config.yaml
num_key_value_heads: 6
hidden_act: "swiglu"
positions: "rope"
qk_norm: false
extras: ["hashed n-gram embeddings", "an embedding shortcut", "learned residual scales", "capped logits"]
optimizer: "adam_atan2"
learning_rate: 0.000702
lr_head: 0.00994
batch_tokens: [32768, 65536, 131072]
dataset: "wikipedia_en"
Each number is 128 + 24 x the weight over its row's rms, rounded and kept within 0 to 255. Layers, rows and columns count from 0. Numbers have three digits each. The size before them is the row's rms in percent of the matrix's.

# layer 9 MLP up, 1024x384, rms 0.0784, rows 460-496, columns 128-255
109:149150186098187117085161122115142141144109146135151135136124165147165086131144105091107101144149115144118149094124119104112118129154107132140147134126124142125157137174150161121137090125162123139133112142178145118117134140130126117118143155145123147108155140124163096136090110115131123129122129119135106093125149111099142125136069160138103156098172117173124146089137106155093136095140
098:111143113151101130149132100172143111118156114111098119119127118096140102119143119080121158169139125146118146104178112132092138148097128179172085127136137139139108112142121115127127121083103105123151125085124126138119103149114142183124123168172121094100115139142122092116144171137150120105139146139113106054162136136178117094142099117149134144155162090058112104125122126106113156098157
101:127093119118173146166124111142142117137112123124119142151098096144098139170156069129143105124111128134131087104112150119105161114131148151141143072119135150125157136160123127099165127142175135135140104161119151166115100079128090141142102090064133118114157097112136128080145136139088138078107126126120139084118140160135122164130159115110146107136147120179109122117122127158162122168104
105:159128100188122125133111128081117130096143145171158114150162085149095136116118098120151119087116126092154137158116118119147130112122114137177104090181161121106104118056092099148133113133116139096151126125140111163132144124144134109127112084149114158124154109132132140066126113124131102184132143111158145117086155133144104164109143098117162130110126099086097130100164110115126082112161
099:126141099150153182159151141122141151117129105117115125142131076193126167121140165151149141140170130150130121151167139077125164165140122161115141116118146143145159125135100140120115094135143156156112133196076162128111099106097127112098166127129115111103113094166093101157097178117109131114156115139097127142085132100138163114172132169163101159106117145080185126136102171089117121092177
097:127163110127144136154160176133122114100117135153115126132139184078122191093171151151086125091162122105102121173130113155094156107138140116103170118067152145134135099116118148123136085096130148150108105164113107133111117138134104096161140117092126120121134083106146116095149094154110141126166101127164103120086120175155106109091136119137142085155167115097123136140133129108131143123116
106:100172103136144167114122119134157138134134120104116125123089128137170101108180151110129116091166109099101167151072132100122139118099121097136084134122097176123163116138180120107157103146148127141152118111156153138143127155157150115123118153146104104144132119141067123090169104098117152100126121098103160140103190122135080138099108111149105098126103118133117125108140126154140138144114
100:135150160122132167125111149110135154155129152133162156102108136125173135134136139111156120118131158110103167174114123139134117125091106135097128123140106093102087111165162121104137142109133137083119077155121143174138132127110121128148105095112098145115103106147100138161140133155122091111148095114121081158087129136135103134144118111121134146144138166116109123124109149169093085152145
100:127096128135147132136116132141147126120158128103144107073101128126124157183101103128143111113100112151100138154106133157130121087135142119097187174100088095111082109190116152140093132136122131119119128133118128111121135083127135102101169098111105141057134100112148108106101113108139139097129122124133169163140070159125144113137088121139141131162071115153084128140163155100155137154129
099:115144104143172126138094146065144137139100118146129100115105159110103161148166113130117078161121121134147134134121114140137141132092123116164125113144153122133117110143145171128153166130130170127115164141179128127130110107138146156163134074154129142153092133131097127161143112142129104154118126084145061107089128088134152144179103144108124139108114152156142157149094133152159109114137
098:167164073126169106145143142122131129152109166124108126127144113142124146122151129121129160132180127178178186155146134107137126134114133112148113158123120087159094114133149120107142126186126148129107177109141151133131142169132142105128136090110133118133090127131061129145160148149108156133167106113151123125136146155112163117134084100070117116139160085176108118140115091137165105122126
097:164130138124162103100133108108116148111109139106179076165156125086102132097144141135125154128094129152124109082156165159130119148168112156144126118147124142129117131107120142078110121136096095157148112134116135126159122139119121137149104150107146137145137129164135111170114107140135138162117118162106125124161080109157134142165118165116133089103136135063157103160141086100107127111136
103:177100197152086074071138136158110101104109165156117096145146121151079082159122187146099110081136140127106135106127118115100103114080107139118138175100117114108156122079154150123117141153110151149115160135107152097134111128188109132097100132097113104107104137111109132141107067147141106120144130166175127097127145117109114155092138160102155129142134118131174124160154127129108128183154
099:111141094136141122134127110085109100116114124149118078096164135127127128144141081142085142111166145151140108135062112153085132148104136110124164156164105102123107109093151150099178097142126153144156098169105115144143144149151094156132090130143092134142148155113128150094110134143138121106139144110146119108092156123103095081152125065108185076128132144155178087119120120161133103132151
104:145131143157136124151096114131127131141143131103115121115169106140080194113114153124094159172137112128134123112107147113105160152154159106090121116142110134153126115166121106160126145134108145112124121086122124126129107073096127156169132163122151114123145118129191121136148097113138149125128135131118109122161143137090157071135127126112130095127083107136131129140135135116117094152106
110:121134137131121111142124096114171154102096130144093087177095164125118110111163139135123129135121108160116120134085114098157146168098126110133142112136096100119105138150120147162118103130091066117135079111100168123141141110134140141123118121139121150109145108134104145102104130131122143127119144102097146162152127151107117131186153173124128133165135101107098142167133140103128113150138
095:140146132133126111137137127135156126110112132132135097136127127172120111159083122156126148107144094117172119090171114148136130128143091129135166162104151152143142096184088134118087141108151138117198140132136134124126124131093148154141161118147130108138149165133133121104174152117140109142100162160105123078084088162162093098115158122096139170104134105107152155075172075118132167119109
098:088096100138126129122107172142148132151145098116141111164147121107098105109120095120090140118072110125094140139093141111132139088113120172140117166114114102141105129141141114145123112141143116115127136119135153131167128114126154114120133117130100172147095113147135094112102116114078128108134116161148138091135128116119139113130126165131111112126118119161121107125126134137159127143131
097:179114145114150097119157137128081129143144141112116115128177131096099141119159127117085158130150129125128130141143133148127128129114086089138124144087155162118108131107134149123108128110133170131118138100200161118117121151128145109065152114123131196153135136137106135140133147113080158129139118107140125148098125141076107095102139118126105142132095111121099115183087168174155155106107
104:086108147144122137105127125172121170156113116145084143088121127127184137128111120143150102104150109089129130172112118121144122166117116146126089128098161117116086098111079161109117115134150151174130115115083150102107122098140142095148128153112119153098140136152156074118152168129128160144122141129072145114151116156140143097139135128115127134134120153188090113170154124161137155112164
098:109096131159088119127141160122139110125153149123137114117130096134137109109131126136154115158154134107102115140049092099173139122122111136136142116098097126119157145129135090103136127086160137102123124166102149092106166127131146116139103135094131078094123154112167116092109119132118117128127136139142137128135113119124071162144209169117132109141141149173124147103137177118145121175126
093:134167086117125067107113099150146167167113124116093157125130096149174119138116143114110168108114130118148117137128096094129099117141127096141150115149119164115130114165158169138094128122132160123091131162162110117136125141108169070100079098116133121112164118106110122146107123123131105114144114134140086127119129166139163157139111104135138142165142112194087148133154132140105104171142
102:155149135132149117131143137122106097133134139142122116122090149157104157122130145143133165118092157173133091142124107178151178127123150124101105199131144101119144138120097132116147138121162127139115113127113124101103141152141138126087143125121105160148121104162104122162066137140110095125126128114148125105145154122071101125114150188166121103140114149123118093119138142132148116109120
105:155118136145098125168096137140138113115150174122116101161140091157138102149094149128136121133113129103141141106119092118113106151153136113110105159117165121120158120114144104130144141159082100135148176178095134107124148129141150117077110120114138125155123147133158130129140122207114109110133149096133130104139117095151113075106107124106113095198119092151127094132152121085115110100101
104:131120117084092148124140138133164108125130142096106119158113128134145101103174123081119114105096141137158104141142135108102127117151081111142178122072115134114085109122113157141105153106155144151117140097131102111168154114122132126157157119121104118124140107121146119126146142124123161118118144124084143110111138081098124123156135113106129143094128153139141136160104119151144131125166
094:171097116175082108132140143132091137123103146143113129119081090148152116152102119066117068188123134119163114115115107074122115137119104151127163081109113139147116099171161124112110128122156166123153104142101137136117097158110143122073162125150148132128155118104152152104144120094155120132126129119126115143104092162117124107119102138132149137116103164101090123138141129112121124091099
100:127126163164146149098087091137079119136120064140164123120099152117141128101127140093116137179147130168152111121157146110163131144091125115128128124119153061145098129126135121144159090122117117149099122134115130095132104136096162173146125112165133127163147148171127130152157118162135100123111165161099131152128123143128155166127144112106152099123134107107117085142105113130158110094129
096:101111130105131158174121132081152100125105163120142112104096123106145106118138112145141102120123133128095126160108145151095116097123132097152136113138124171136115128084145145146104144167142123133129133093130074123128135131117129116107124186167126117097147114113136153124155131095152108116133110136108140111110122137125124147134127126093095129121103123089117124126119167095087117108147
106:147146136124124135148129121125169086098073133113112093119153111115105108148126104099086122115118144092107096101120134105150100157127143114158114132106150132094146128156126138123129138128125167136116162152127212136120138114094152167119143089126124104118129126112100093053120079128119094125146106103123099071094121147106124156116097116154127114130088130163154144121086115135096146132156
104:123121091108122149120122126199145128175074103136100151132138146104121101111134134159080162121143128100103134128177127122136147129116117131141103086109163125112081084128112124142117146128122163129143120167179116123147146139146147133175156141133093133103133078165087135113126091144109119126168141128151124132084120140113135116105125148134122118139152100156137107097114085120158110187110
094:138130166100117130121180050162141105053126150157165118095135126151156137178134132090105081122139138111165123111097150127094118154121089138097122129114144110169149100144121126122126133150129097098116121079105140167119129108138129131108151130138161112124145085133152156093100158087126113128142164122090097109089128126163168080109086098098147158096157119118170115103116118147174130102131
103:140133131088124127126111182157140098109121093150114108130199118112115143152098168103131185101109153147154070149147150126154083127133129119163112138143078111116127174115091147139130129142143143137139141095110162119160097113117129117155143129130139119140136144158117117123126101164104144125153107148116119140097188109133110070114144139145098094155139136137137125167144138130095125140118
096:153185139122115126125133138128146121092115132132141081210123139123152092166095155088136139151141105129156163126095154136140144107130143131118134115167150177134126159139128121089139107168110153158137115126122175132114138109120138134108146133090154142142137138123173163126142103155093086101064110111106097130143100128164105135099134152139112101121142128120131115114182146106123127134155
094:113126105124085156140119111148134115099162150088145106080160148177096121139121128154150108140141159137147123122108124157138074142159104132094159142125150117119103126124119121147125085092149145113121098158092168092186139159137124105151149126091126067141157127118076128191150130144103181143139141113151133118132126135118114107130104143126124145111146141124098119139137101107142158203117
099:137102123129095133120107129182136119115142119150137145118132132134110048137164118099153105114137125152111132144143113128158131141141120136137138091109152115110134139091117158163105109154069115131114118131133128076126142110134148106159136126108102125102122122157110111122123127119180103139116121135120145131147089099132114151134107116121129095129096111129127108152116174093113123120121
098:095141141107140135125082065104128137127133138122151132131131095112076124162153111120107137089106127116057123121112152128118112113146125108123137134136124129127102153106130124141116138110092128124116113094107116149143128103140104165148132109181125138135148105123134130126074138130131130145159097166116119135131076103152139101109150131131147131091136133108116131113159092092074095173172
102:148153087126110101102118116134130144134124154099100121086101103138129119134125144125123130095121101123091143095148091122150170142167191135152136067116133133137107122122107116098108139146063201151135137140142128134137125100105156172115103124148123126103150143096117080119130093150144152195117117121151108166112140121093107130088117189135161139090112164145163107129109126138119142083109
# layer 9 MLP down (transposed), 1024x384, rms 0.0761, rows 460-495, columns 128-255
106:123097125040110167110150159132135155111096167175153106124102132151151115101120136113094174134108164140146129153128105139143128116096176105101113156118105130113135098100121119131117121133115137124107162154135130124164100132122155073105137150159091118139152109122119122131097126159114099110141072096152102125151085141111119098129129116154081119164133118174110143124102129144121163093076
096:131128093125136157119133178145101135112140099135147121115107108132134137140098147122115148173124101119149120111156138120132136119111111144128117135126119113157127113138149107134162133114124166122132137149120149134149141115142153162156094115047120121141158154141165131134068125139165121091137085123107114108151154100109116139099126114123158144166140137108137127126111072121132159150135
099:103179093106146159119109125115146130093066150121152116114103132171120082176164149130097131121087046091131116120100102152107119140095130150101136118133117102136079096118136083135139117105124095134097134109102083154136085143087103132094125148170102170128140117128141135154122165152146122153120103120110151119154145173131137135127117121135098169127130146129097137118109141149096144126124
103:139124139081120134153117143117100082145158081119134165136138118098152124155110191164146128084147094133118143190097119125145124130154135136157110112147104137111092165174121108108170127166176128148113147102112110175087158116115172118147122148067181154126114138123125159156119127122135184088105119110100137109116193127140154130114099141135061123102106122110127102096137153092138111119116
099:133088142148097119204117171158110199132140129139108124134145139108120112143049142176140095112115180115075118134141108108149153115128153129122131155169149146093111081106115128126159142113171145114142107166124088115151138186126150102134148103123145130121152077147144135099113166116136120109124091144101120086129166116075143112138109135129107121132122171131128062148102103111122166119098
097:113133126111140106123174116107143136073147123155150126166116097121095116133147151165120123111142139115124086132137075119100138082132133163152083105122138130146098145163133130155112144143111132126117101145146095128170151098163138146107093144150130101168149137135129085187076130110129118141130164086161110079129113138151135142135070100139127093128110141116134077129125139100132099139121
105:088155117129127152117113111097155126153142152161140086119134099188134102078159074103138123085149107089105123166142131080146139155138147105148119141131111138128102100143130116100102103132124147182155108107122115136149099121143129079130108136159138142138135123104131098130132118127111139110108102182142135125120099125113136089111105115191120116121106135118110170068120141168108108151085
099:138148091103125153131146143139096154148136137133138136118095173148167170136174165121173140146146079126122152136155135172144119116077132123096110096103120123139107153147138127105100130133112145115082151122180134121162063165112101135134128125123076128101163104155134097124159140129118121127125094123123113119096154137125109146147116135134133098132153133128139136133111104151153128120075
099:140137155125100108137114153111122165132122148084154135124119137087130079112102151119102085166131127153133134141133115110113138106166123142151178163153143131088106105152155161110143104139138109131107067131087088150149131154126145120141140135125105123132145144095119107117091101144126092105096142108122119100134086101160113153157161101134105107125116137096120142150185155159156090128154
100:112149122148148142153137122119102114115134147109136122127120138154176115133139115120149114106127133078114126130058133137137136091111130152096125128108131143135110125133096137134157124118141087116107083128112168174135098077142114099169157132112122126098123132145149146095147174090139137125104122175139102111119095155120181141089121101141102107128158104131121136184144103098148172091137
100:123146120132130147150166114161096121148121149118102095132144110156101129102139122165145134152136216128153140144156101094097128102174121125102143141130150123119137154127146131110112115146115160124078151168091115138122115115114134083139148102164113124172141134124080148093110093144156139135120122105135145098107169136097145165164153141142115144151142114162142118103108133124137157157180
099:122137109124115133149124124121094094113109130137120115099087133156129098112130156137129157106113115131120176149118083170133113142155152189148128116102133116141110111143129135114134119127159115143149145136175120110124121116104127170106137102118101125159114104084150100167117121144101131102144135097111135085127084142178121107124145121096098147158065120141086162146102117104150105126126
104:126148101100145150105117118061122140086134105102167116130132138144132109099107108088134124097160050114156164138118149129090135143155146120125090139140124118163136137147109150140115139121112164139081150137134076082139121120138101125161137140119096074105103127169102109116102133138144131121152149139128152093131162163125142149100135135083150110113142176132112114120174156147122136128113
101:148124113163151146149109181115138143146114117143107111122116150152130091138122089092134125160121145095115114110136146107122152133138114142149140101099154096116094133115126110118133115126155135147143158140146112134124171115112135119135128126085085119131165147143149090111170159162171132200126122113121144108134117131137135123128113117146140121123153119133103142127134130128111116128114
104:139136165103136141119135130127151156109144142138156115137125127139129080149161121104132089093119255130135140154128128122125105120101087150110121145131138103005138142109097082092117122133112132096139126163126103131125153176139143116130139105122113143165138161163119121129073126160140109100101142129137169155120131121165137145136131117123125134135121155132107116154107115152106187112120
110:173139136126143141108110115139099145117122111212139124122105159098121136107064095133131143139091110095123104099091094087069161120115125143120122129139143166152115112145142140113118131099101079122128148143129113112134147164127102151166093128140116088166127104124127160120091084112128136109114149119076102147118188151099104136168102187091138114161154103146091124167153104149124122153106
097:116136109108104109134095148109160127111135146154131139176142151119126171120126095101085116128141164077137162163141138120092188119118149115120119107086131141132128145142077116080143104157166134125115152137147118129107111090109148149117144127115114149111171160124118109128108149180115148118145171116129155135103144096141080123190097104151113111175142093112144121136117102132121085086105
096:132119113098124099140160167107118084144123128128110120092196136120141158156106119143095108077136099101127123125145149112128112117141117121154144145135133085163105187168148102099132120138119113137081095147096114121116110137120113124157106169113143141147124135169140136097111125150106121140086099144145115136105127140131113165144146135109155125129157095135108126184157103102140118142184
099:147168127089077132128126088145158151130142112120095152089151123141155115115156083120134148105125117121175125157103115099111084084126131133121120126148120092187125110104095158097147118145153126126120118081120139106107106118143147145100139159129087121129132137149122093121093120154115112143100124135137140153119114127130102152120117111104088134135114136102160122161128157127124116125117
103:124114131116166130138124106169136154123090147110132094116088075099137124139087130075146110115147161135153132108118121143091118166139154143126123129151142138132193120090081178116163116107148136140122151169123137119152118094109111143098122147154151101104112125160077156132105160141089126156106148164105160153168147123116114127119102126161111116157132149187117082135129102123083146127121
103:111100113122160144082132124125123120134109170130129125173113117110149164098089160112145099090138233127131110096098151138121124112144133162133100156134101174016145147136164126127115146104128127172105123110159128109141140133168124155121129129138143142177154156117115149133103119128095117086114133126091115152110142129137145109136117110126109148100126106102104147159114100148162144121121
093:115126162188072158155140084138147128125105106130155109149107147124156132138143087091133138143165156171100123138171102134122104132136152155128149145111131115121137148130106147093142126153105153111110130137109164135135110091130146116113108114094133143132144131118165170130155143127122165164123127100125141160140113138143111122129152105177072145104127131136192150143126132113135123131135
103:097133079127122144145121137143125106159119139153092147112135139160174137158140104137118140132143067152179116143139154132125078133127187111149129138104090108174120116126127124117164112138121143117133124159123151123156138118116150055151165150115088079076144125112114152146150151145167116178125106097160125122108102130127144137113137091119127141183108169077137087107108118160141181113144
104:132091126113128116177120146123153116122108095146111168157105145131142094123097130131133135130123172079110114161146154158128131097139144179100141168102126118124133137146163147145147072150176172158155127080123142107124155141131139134125118105129095139118090130110134128119107069181101110104119109155123172163124109113125127116128182138084126106087152143151131077122137123099141097134104
103:119156139135160133122155102113114155127120130159090147116113113105085114088177120120111097136102110140129131120093134129079132135091140164125121141174108168103132117119126142180116137123115100133129106139145094142152121114128063101138159103097150091154086153103105155085105135112119109123177126192162084131133128153163100127141104123099116147129053168130081138102154107097176119137074
095:121125106158100101139114181135116150102094112154100097143073151086118106144119094112151133084146184128107105115133065144102129115143149136093149123141177176138152167122134095140089117115090134157122155161125114110155138152110145117128146096116126161079151096121133162142063112122109138129137158134134106131122150118086071157097113128129119116120128175089118142116135119109143149121163
099:134162134119156155123116147127120127128132123119160106099148138104160104127084097111148108126092153124118142155141127136111143157092168135144084158123147150081113162140119100131154076093124077128134112119133099109099103162153167126127179089096083134118123131150140138136159118129085153125129178142103134169140166135122127135097140153106097161138129146166168095132108145162140139123131
098:097150168135138120155115168106095113105106155124166136145101133127118111131132151145138114136151132144159166147145111142124141126144113162102141124118094140156107113150094136099123121145135159096102166099122133126161110098165137174166122081082137090125142115131144166162098146103098151195136138133151139166112125128113070180120131124141159096159100140120101142160130132141137094155125
103:098101125142135124179109130112121136143127162119132095119141127141151144149197100099125131114123162091122119128110155141124124146135121155135136118105151166143169123132110135146128163144125075124115127123144165108151117119115147140092156153143123124123106163104120086149151139133115078137165126125115104154070176125084077138104086126138146129110125106073159146061142133134104119086093
103:098110155105076092147113131100138128132123145132101097164114138149095161157125084110094140141152185131120095121136140128148087158084168091165123147124146095193159107134087125140161142144122126136170138124092143173099114109093115120116117120165143108196144095138146104177146096146142111147089091143110121165108129115178169105126157140140116112092140124145170121123144142104148152133113
095:122123171121170170160121127111108126116103144146143106116138155146125115159123125162126118135145154119135103115123104168133100101118124143157106135129154115228151139136108122123131146118114112109093097144085129081110140140150154110146128137123184126105137130149144099150148146137106118146077111131130167157146152140129116160103103110116108119114115109119118141147143151112090119155112
101:091088149107079087123165124128125149113117146132140150166133108135111109079113139135132124161138127105163105152176113149137162159126105107112131133129152072112168129128112139140123130125155108126173134131127141134127098100130119112097145133145105090123147140118127076096115107125092124099169130171134078072131103112173108118116119125133106142142127130174088147089127127081154125136117
098:067128117150150106120097134161139076161123124141124156121111110115115130180116164110192088145136193116102119146143120120121156136136114149145142129127162154085104127134152111157098101146142125156129116107131127157131111137116175126093145113143144138147143126099086138089140151125107075087109081151081158105138109136096110129117114083157110126131137146131116165145142134096144075138112
096:141173143162140127107146115119136123162101121119143107177135115124150137121091114072143124118142089159110130147113137118161172116133123151122141153147106129147125119124153120097127119094129140154097158118118140125074157152144119135139150107188149126132107126125120149097083145106166148096163126158108127122147110104129140194087098132123128109178117108084115114161135157138184120114155
098:121159102145101117092134131125115134176091149082102155104170132129094119112129183116131102129146057139098146131122147138047097130130141156103099137135110110202125135146140176146122084098168138110134146115082134089147101150161141091138110135110090112126122134133141112145121113136105142117118102152138122118143098132124158116139150085122119149095150041093166104207136113130122117124131
098:103132153136115156123127139092105105092185186127110138126130149098097145119140139106121094147187140127102176164116136143144109112113154146106133136131105168122109111112139121127125147122097132080120081086153123088115115121107137128171147137081125158130111146134116119139107179104139109161118147195127140176137122148128121130109137136118169110116112139107128140127128125098114145139126
# layer 9 MLP gate, 1024x384, rms 0.0792, rows 461-496, columns 128-255
099:077135113111141103145141107121128099093128125140131175141118105137159145128091114144152162151123130160138128163114138126123174086152154169170141136127130071128088114127158133130131077136158166135151117170113106110077178124165137144116092124137109124141121133128162157160103152145147127113132124140156123146139131134115107149115133126120149129145109157126174137136140084105141161121125
100:107113052103161175150111162144150170091110090163119106132124135165104159118157099141117120126124141129142145150133158139151112122150104128073116136080121114117104092149147097160129101105116063154120135125138134128104102156129119118106145118115177166109144166120090153154104098140148126146151106143091188147112105135154114123117135095155130137134096157133134140138122157153154117118121
103:110125096112137111112100137152151133128103146156080162143138133138115122129143151148106111109151155146104098122168180127114128151129131085125115118115121109117179114138177136150113101076133139105110152086149153101112126124062118069092158152157169120108142162157084132164101102163159146113132131157126160116132127096118147117148097146130132142143090142149129120146132177143165147132121
098:146121114133113142158130122098142105093143197145119130125157096159136148161127169074130113112115144147149118116117117125104170140144092132160088131099116089132111103141087115172122097087111150093121090154136131111136104137131110131115157147157150167109123156131069109143173185109114116102156107154103114107080136110119180169168137177131103164151129159099142126168129186113117152133102
098:096157097169141199172080117119098119121143132096117124138116126132124141144138139113128127121102128111063140147112112133149133116144119183099109144112128139104162149131108123131117121140133130088107145125112138108143126148123126106166136110126142162122102105164170120172162180108098126115137153147106115169126098138113101160129142155139101124208115155108120118128130174126155135116190
105:083143135094094098165106150104135132079154086143152082140153141111138114133069143144095115133116136174115163138149162185132113118152138120101106112131122089127147132118139125131130126109114103121145128136106179138118162110090164135133124154184142120143134160123119106142090111137093116159104111130106121124125113123111099134119140150120135135126127173114161129113083164132112149152127
097:106107115146112143189128140117138110105116184131138160115165116098138104181149108111130151097148138137142119123092154111126111153149097120105145081132157107113117146110143136105070110105136136161152128144139102091136126107124103113182163135164138100130144101128128138119161123154103111170093143129155142166110118102163173132114149140132095147112129140129111162144139118103124139159175
101:117121142159145079095134115124103135141129110136143089172126125119093129111119113142092158124098094091154112129143129146117154095113100149110109146159141132155158096100152110137114128133124120125138196142116138112130186170127108097084134152142135074135126170099120136125081118126122145099112130130104125122119110141166131107082100176118141143144120116115094099107120105133114170106139
097:076136120152136134162126121109143073117144122145171103158111137128135155140093137141112150160141122075127189134065148126132183120130185180150155132130158098131074124105142094129116122110156111123135118146159157114120151119068132152079125106146154137157132110163133127115118144118135157115144105113132144124117098127121132155096154138148103124138116119151149066132151107120116158114123
100:118120121142149113100138112132137118101136106109133139127161135100119133135112108139137085098143140137160130142107158099115127111170106141160088110109172118111167116121185118183146131166153137104187116098125120133158126134179090153113120201125148115116144131172122150171069094144126166093109101119153131115132166129118140154144083115139115119134087116154149104170104111139139122167114
096:133101134113097155116159157138146141135126124093139135104123140133191131132138141125102106108162136135113169131119132119119123132126123152128088096152125125167139103119166143133108123143144143146176159174138110121160145117101140118104091125154151156136131104130128133148094103119062167121145124103113117157078129146115123121147148152110114129088100147133122099105154141143096158134111
101:129114103103106140126132155086149145166142109145145175146159113137142135104119126107113128143167138094142089148153122095166131136116170176130084130107116132114135191129158114159168139139152103128103162117127068154095126137152131089107147131115151141087130108134149158124131117154125107115158157104117125113106135129147109085136098123136122161103132121143089098098100175118124113141120
100:100186141154126144159124139164118154149062187075149118137132140131106120084152119125098115133152132133113129104089157148097139110164184122124089170140142134164147150092126127175117125126141093141136112136118150139096148148096114165126169110142153121102069100110147108134112122125126153139131108155114118145113088100095132141131153157105129156175114115119112120134120154094147121142179
101:122144148133094151102140115148124141122137143089124123106173125145080141097142185157109134166126123126107115128126145143135173125137126124110131113172085153144125136139129173153132145150133119088157098102122142142156099094119131118097141150109134110098141108122134121126163092144104108174105119119167095078155116114077124116144149165134167101144110121126118116127150130132173136139109
109:056170106129108095159080149151133134123081138100101134134081140078133108156105118109152109129120132134171182114158159145130180151132136139104125153123146120149085169164139150118114123083098086129184138152172130141165143133139103125117160171151145164126130156139093120127121108093113089128126115143131157125135127136104147144122160166114138111122102114119151177157136143104124193132133
097:117106136076126127152117141124123104132138144102152147129153120153118116109119116146085100115113154102101169127148146105133128136129122117112118155150073152139116128120161085104101123100157080108134067147141106124157141124115129140117145131163141169076163160114136119201136132127142098105154119115142136120094144106104126163118101116146099114103155158102127106115087141102145109141124
097:127122137135124116081080156132120091131115166096147118102154125135103154087142153137106126140137122165105105144131148125096104137101114086105125101102190096138108158113111144168143121146123111157114173126125150099133152136118111134093170132132143124113169165134103132144152092136112111118145157094129170127116130115159152090126111116141166132140124140144091127147080129154123105147147
096:111101112129114154170122128099136125130117162129092076154129135091133121072110147126117117087146122123134138099141145132126085105163112150094125129103150112142143147066153137113118122165132127096125114120131178116093123122122111127133117148134138161113124133172123064179145111121105082147122153165119117108115147139104123137084089095161146119112143178150137156112133096111145111142133
106:117094124149096141145151130127146131151106161118078101108099172119107110111153132101097143154127112128130086136075110148139148157120097140131120096111105120126141131130177134094128111079112125103143107116143175128096176119112112133157095158116106112114154162129121090137147156112126195124087140099126141094090119127113123143131121103138119124142099139127105123097143137145138116129118
096:143110160145137138147109145068181168139120148158150140087154135119131121129117143118144167156090138134163122154113132104126191103117129131137094117089096141128162163144121121144121123092131140086203163153137071121093112176118120137143150126113149139118136136153120119125121106099129119126096144163074100146093127123112151134117098129135128120109145135129168102151158132087095100142139
095:138150147100123122140136131084140147149106141101158173119165137140095140094111106188134103099115151102099130123152149170130145190125175111154110110113162143113108137115120147160100095086089124177139119146144105128100115096124099164110134134165141134095126133160114087087106119080143105095106130142151163144112113098136113136162139127141142133114115105142144138152090160121134142140134
101:129103097127120072139116179140141145131122143133150147158100113162109125113144120133109069133141140152126121146144150076114161114137144181115145125123118070160118113101121093138130177121119104119118189103140135152130131082102134130088123132145168090147156146131192144139158160081135103159165084160145196141157107129160109160112123159065153126109150117122147080102191135132121150122112
104:102114165152130113138136138140102136148142115150140153100151135136132121136132109126172127149163119088102120144145100107139118149106113105144141116151141125141131117163176134134133103156129126102180141144109147133156161084094109164090164120168131104149098136100104134123104146111141113139139156123155126124121151165127153162147102146112100180160122146105103147149099115140138100199132
101:144141133140094121145114164103133075124150158123102091131136146111113104119129149097120116130170116141140142132142119138151180135093122108128124143153131086140122127114138125092089090102077163135106156124110119114089140090119158106156118137136179109103118148163121164161144179109154104136104099130128144174158121108116106119149158150101133144114109113089136100124159124145094147119163
094:121115154069109107110101118122143131109140154146138124124119117159138094093100154085127097082104145143157135077128135150126129173114140141128094076144122081103116153104148139110139095168097143116052182143153130129161116186125057154117121156147143114125112168105129133115145126118121118153115146162103127167122101101137139126176134143095152128116105096130115106135154113080181135125147
104:110140109112163111144131115141117114127150151135115122125155176115141112092124137128147140114104136124111142125090112145110129186146109112099111126125167123140129106132150147152092095141168147148143127135141122113120122082096128096129169123134129099113106127128095122135129144143157161110128123104098132109142120164146172065121092111117156148132114115139125112149116133128106134159140
097:141136110110130120116135122097067074119095149088101095115121146134138066138106113124129138140133125110120140120134150119121160126144104120118097159136128152119135157135122136104141137112148147108145149128097140112156148141102157150149093085108173125098135159159149092148145120156085156137135175103114085143132116153080146151088161139147138150146114081125150130129122121117150068088130
105:151090147123174109144171154121073126145118113140122124152151136127110147133103148092121135112135104154130106098154119142064144122129116169144144119154091112129113111139103098141096103147124118145157121115106145106098174124155115107104107165155131127142151130145133110153126127083127165135094106099104153133157158118121136147143112147091139150090173127147135111131162119133143145152143
106:118145149132145124155140176096125104142135114154131157100135162095138141126162097154159107148113129208145139143121141130097152112156167116110129153102116149093182154095180132123146119072166112099119146108141128111144099157126129136120126123148164156122120121130114121160117145098092109179086115141130125112131113118118115156180094131103138177160072131134099126162130139193122154104122
095:171147100150118097114108109149149139132088105101101157149097126141120103120158102131127125163149129123066147144128116123141157128119109150104157137126125143126109102121135110060103072112151157148096100161145139134087123120153113141155126122131131122109126146085120118132148099115152176143146138117162093077103152151089110157146127135156176149115134167166087105133129187104103110129142
101:152149103147124135110116144092156116178102138102132123118101151128124157089114139145146099125157125172142122111152134107141180157091130134145138135121167143109091141127111142125162145108118123105143122131136167141099180149118122154094126146158139098125130108175129059139132106132096136094142106137111102148138130141122120128052094149094113097148123144188142085123119147121129142109119
099:083099134108107136118177160158155123142129178142135125168106107125157126124126139127127158163126150114176165138092119123070132102090129140129153156125163123129092157152140084147136116113166096114121131127120141118126123101152065083105103072143139135130142133136170106117163106124109128089101097151146105158144121100092111112127099155134164115158138115119136111137127122163130103135178
095:123117133143154123136134128164132110144132132087130148153130105121089113122139149096110138112135118125098115129098130153122125167171159121141081157137133082120159091130109185126131137105093103076115179140129095148144171110134140118125190100168125113092126127102120155126123099156105119097138148104177171134076121111133100094149132134139134146151128085141106125132166155120105115124173
100:138081109106144104175090099075148101148147113088132121133117141129166146147140094169166128131123145139136089142143140132160150143103144141140164136094119126125136062144131126138118135136144113116161141155104096155131139133133111150119109118192157114197101139151094133093086081110142140138131180088127142088104121125160143111133116103074109173150119135096110126140164128143153107138139
099:075172156134142132113085101095159105128135141082162132169148129114124104122128091143128122092174099149090128172120169096195158132160128109133138139112141119131110169141138137108128097175144117090130130161140151177144140103100090134148127117179146106159100125129101103142161117118139125141118078104153094184168161141150129155120161133129133113147132143117190143121117097127139116142145
100:140118118128141098164140129149120125127127159099113122126153132163095130080136109124083129141148125122121106093121159118167126124104119134123124116117153085114098179142129103163126122151102114145125134168125178118125142084094133080122107133120146142157154144123116132153128123111128130164168136135140173124143121117138125109100154177138159135147077098153122136122117151141099104120129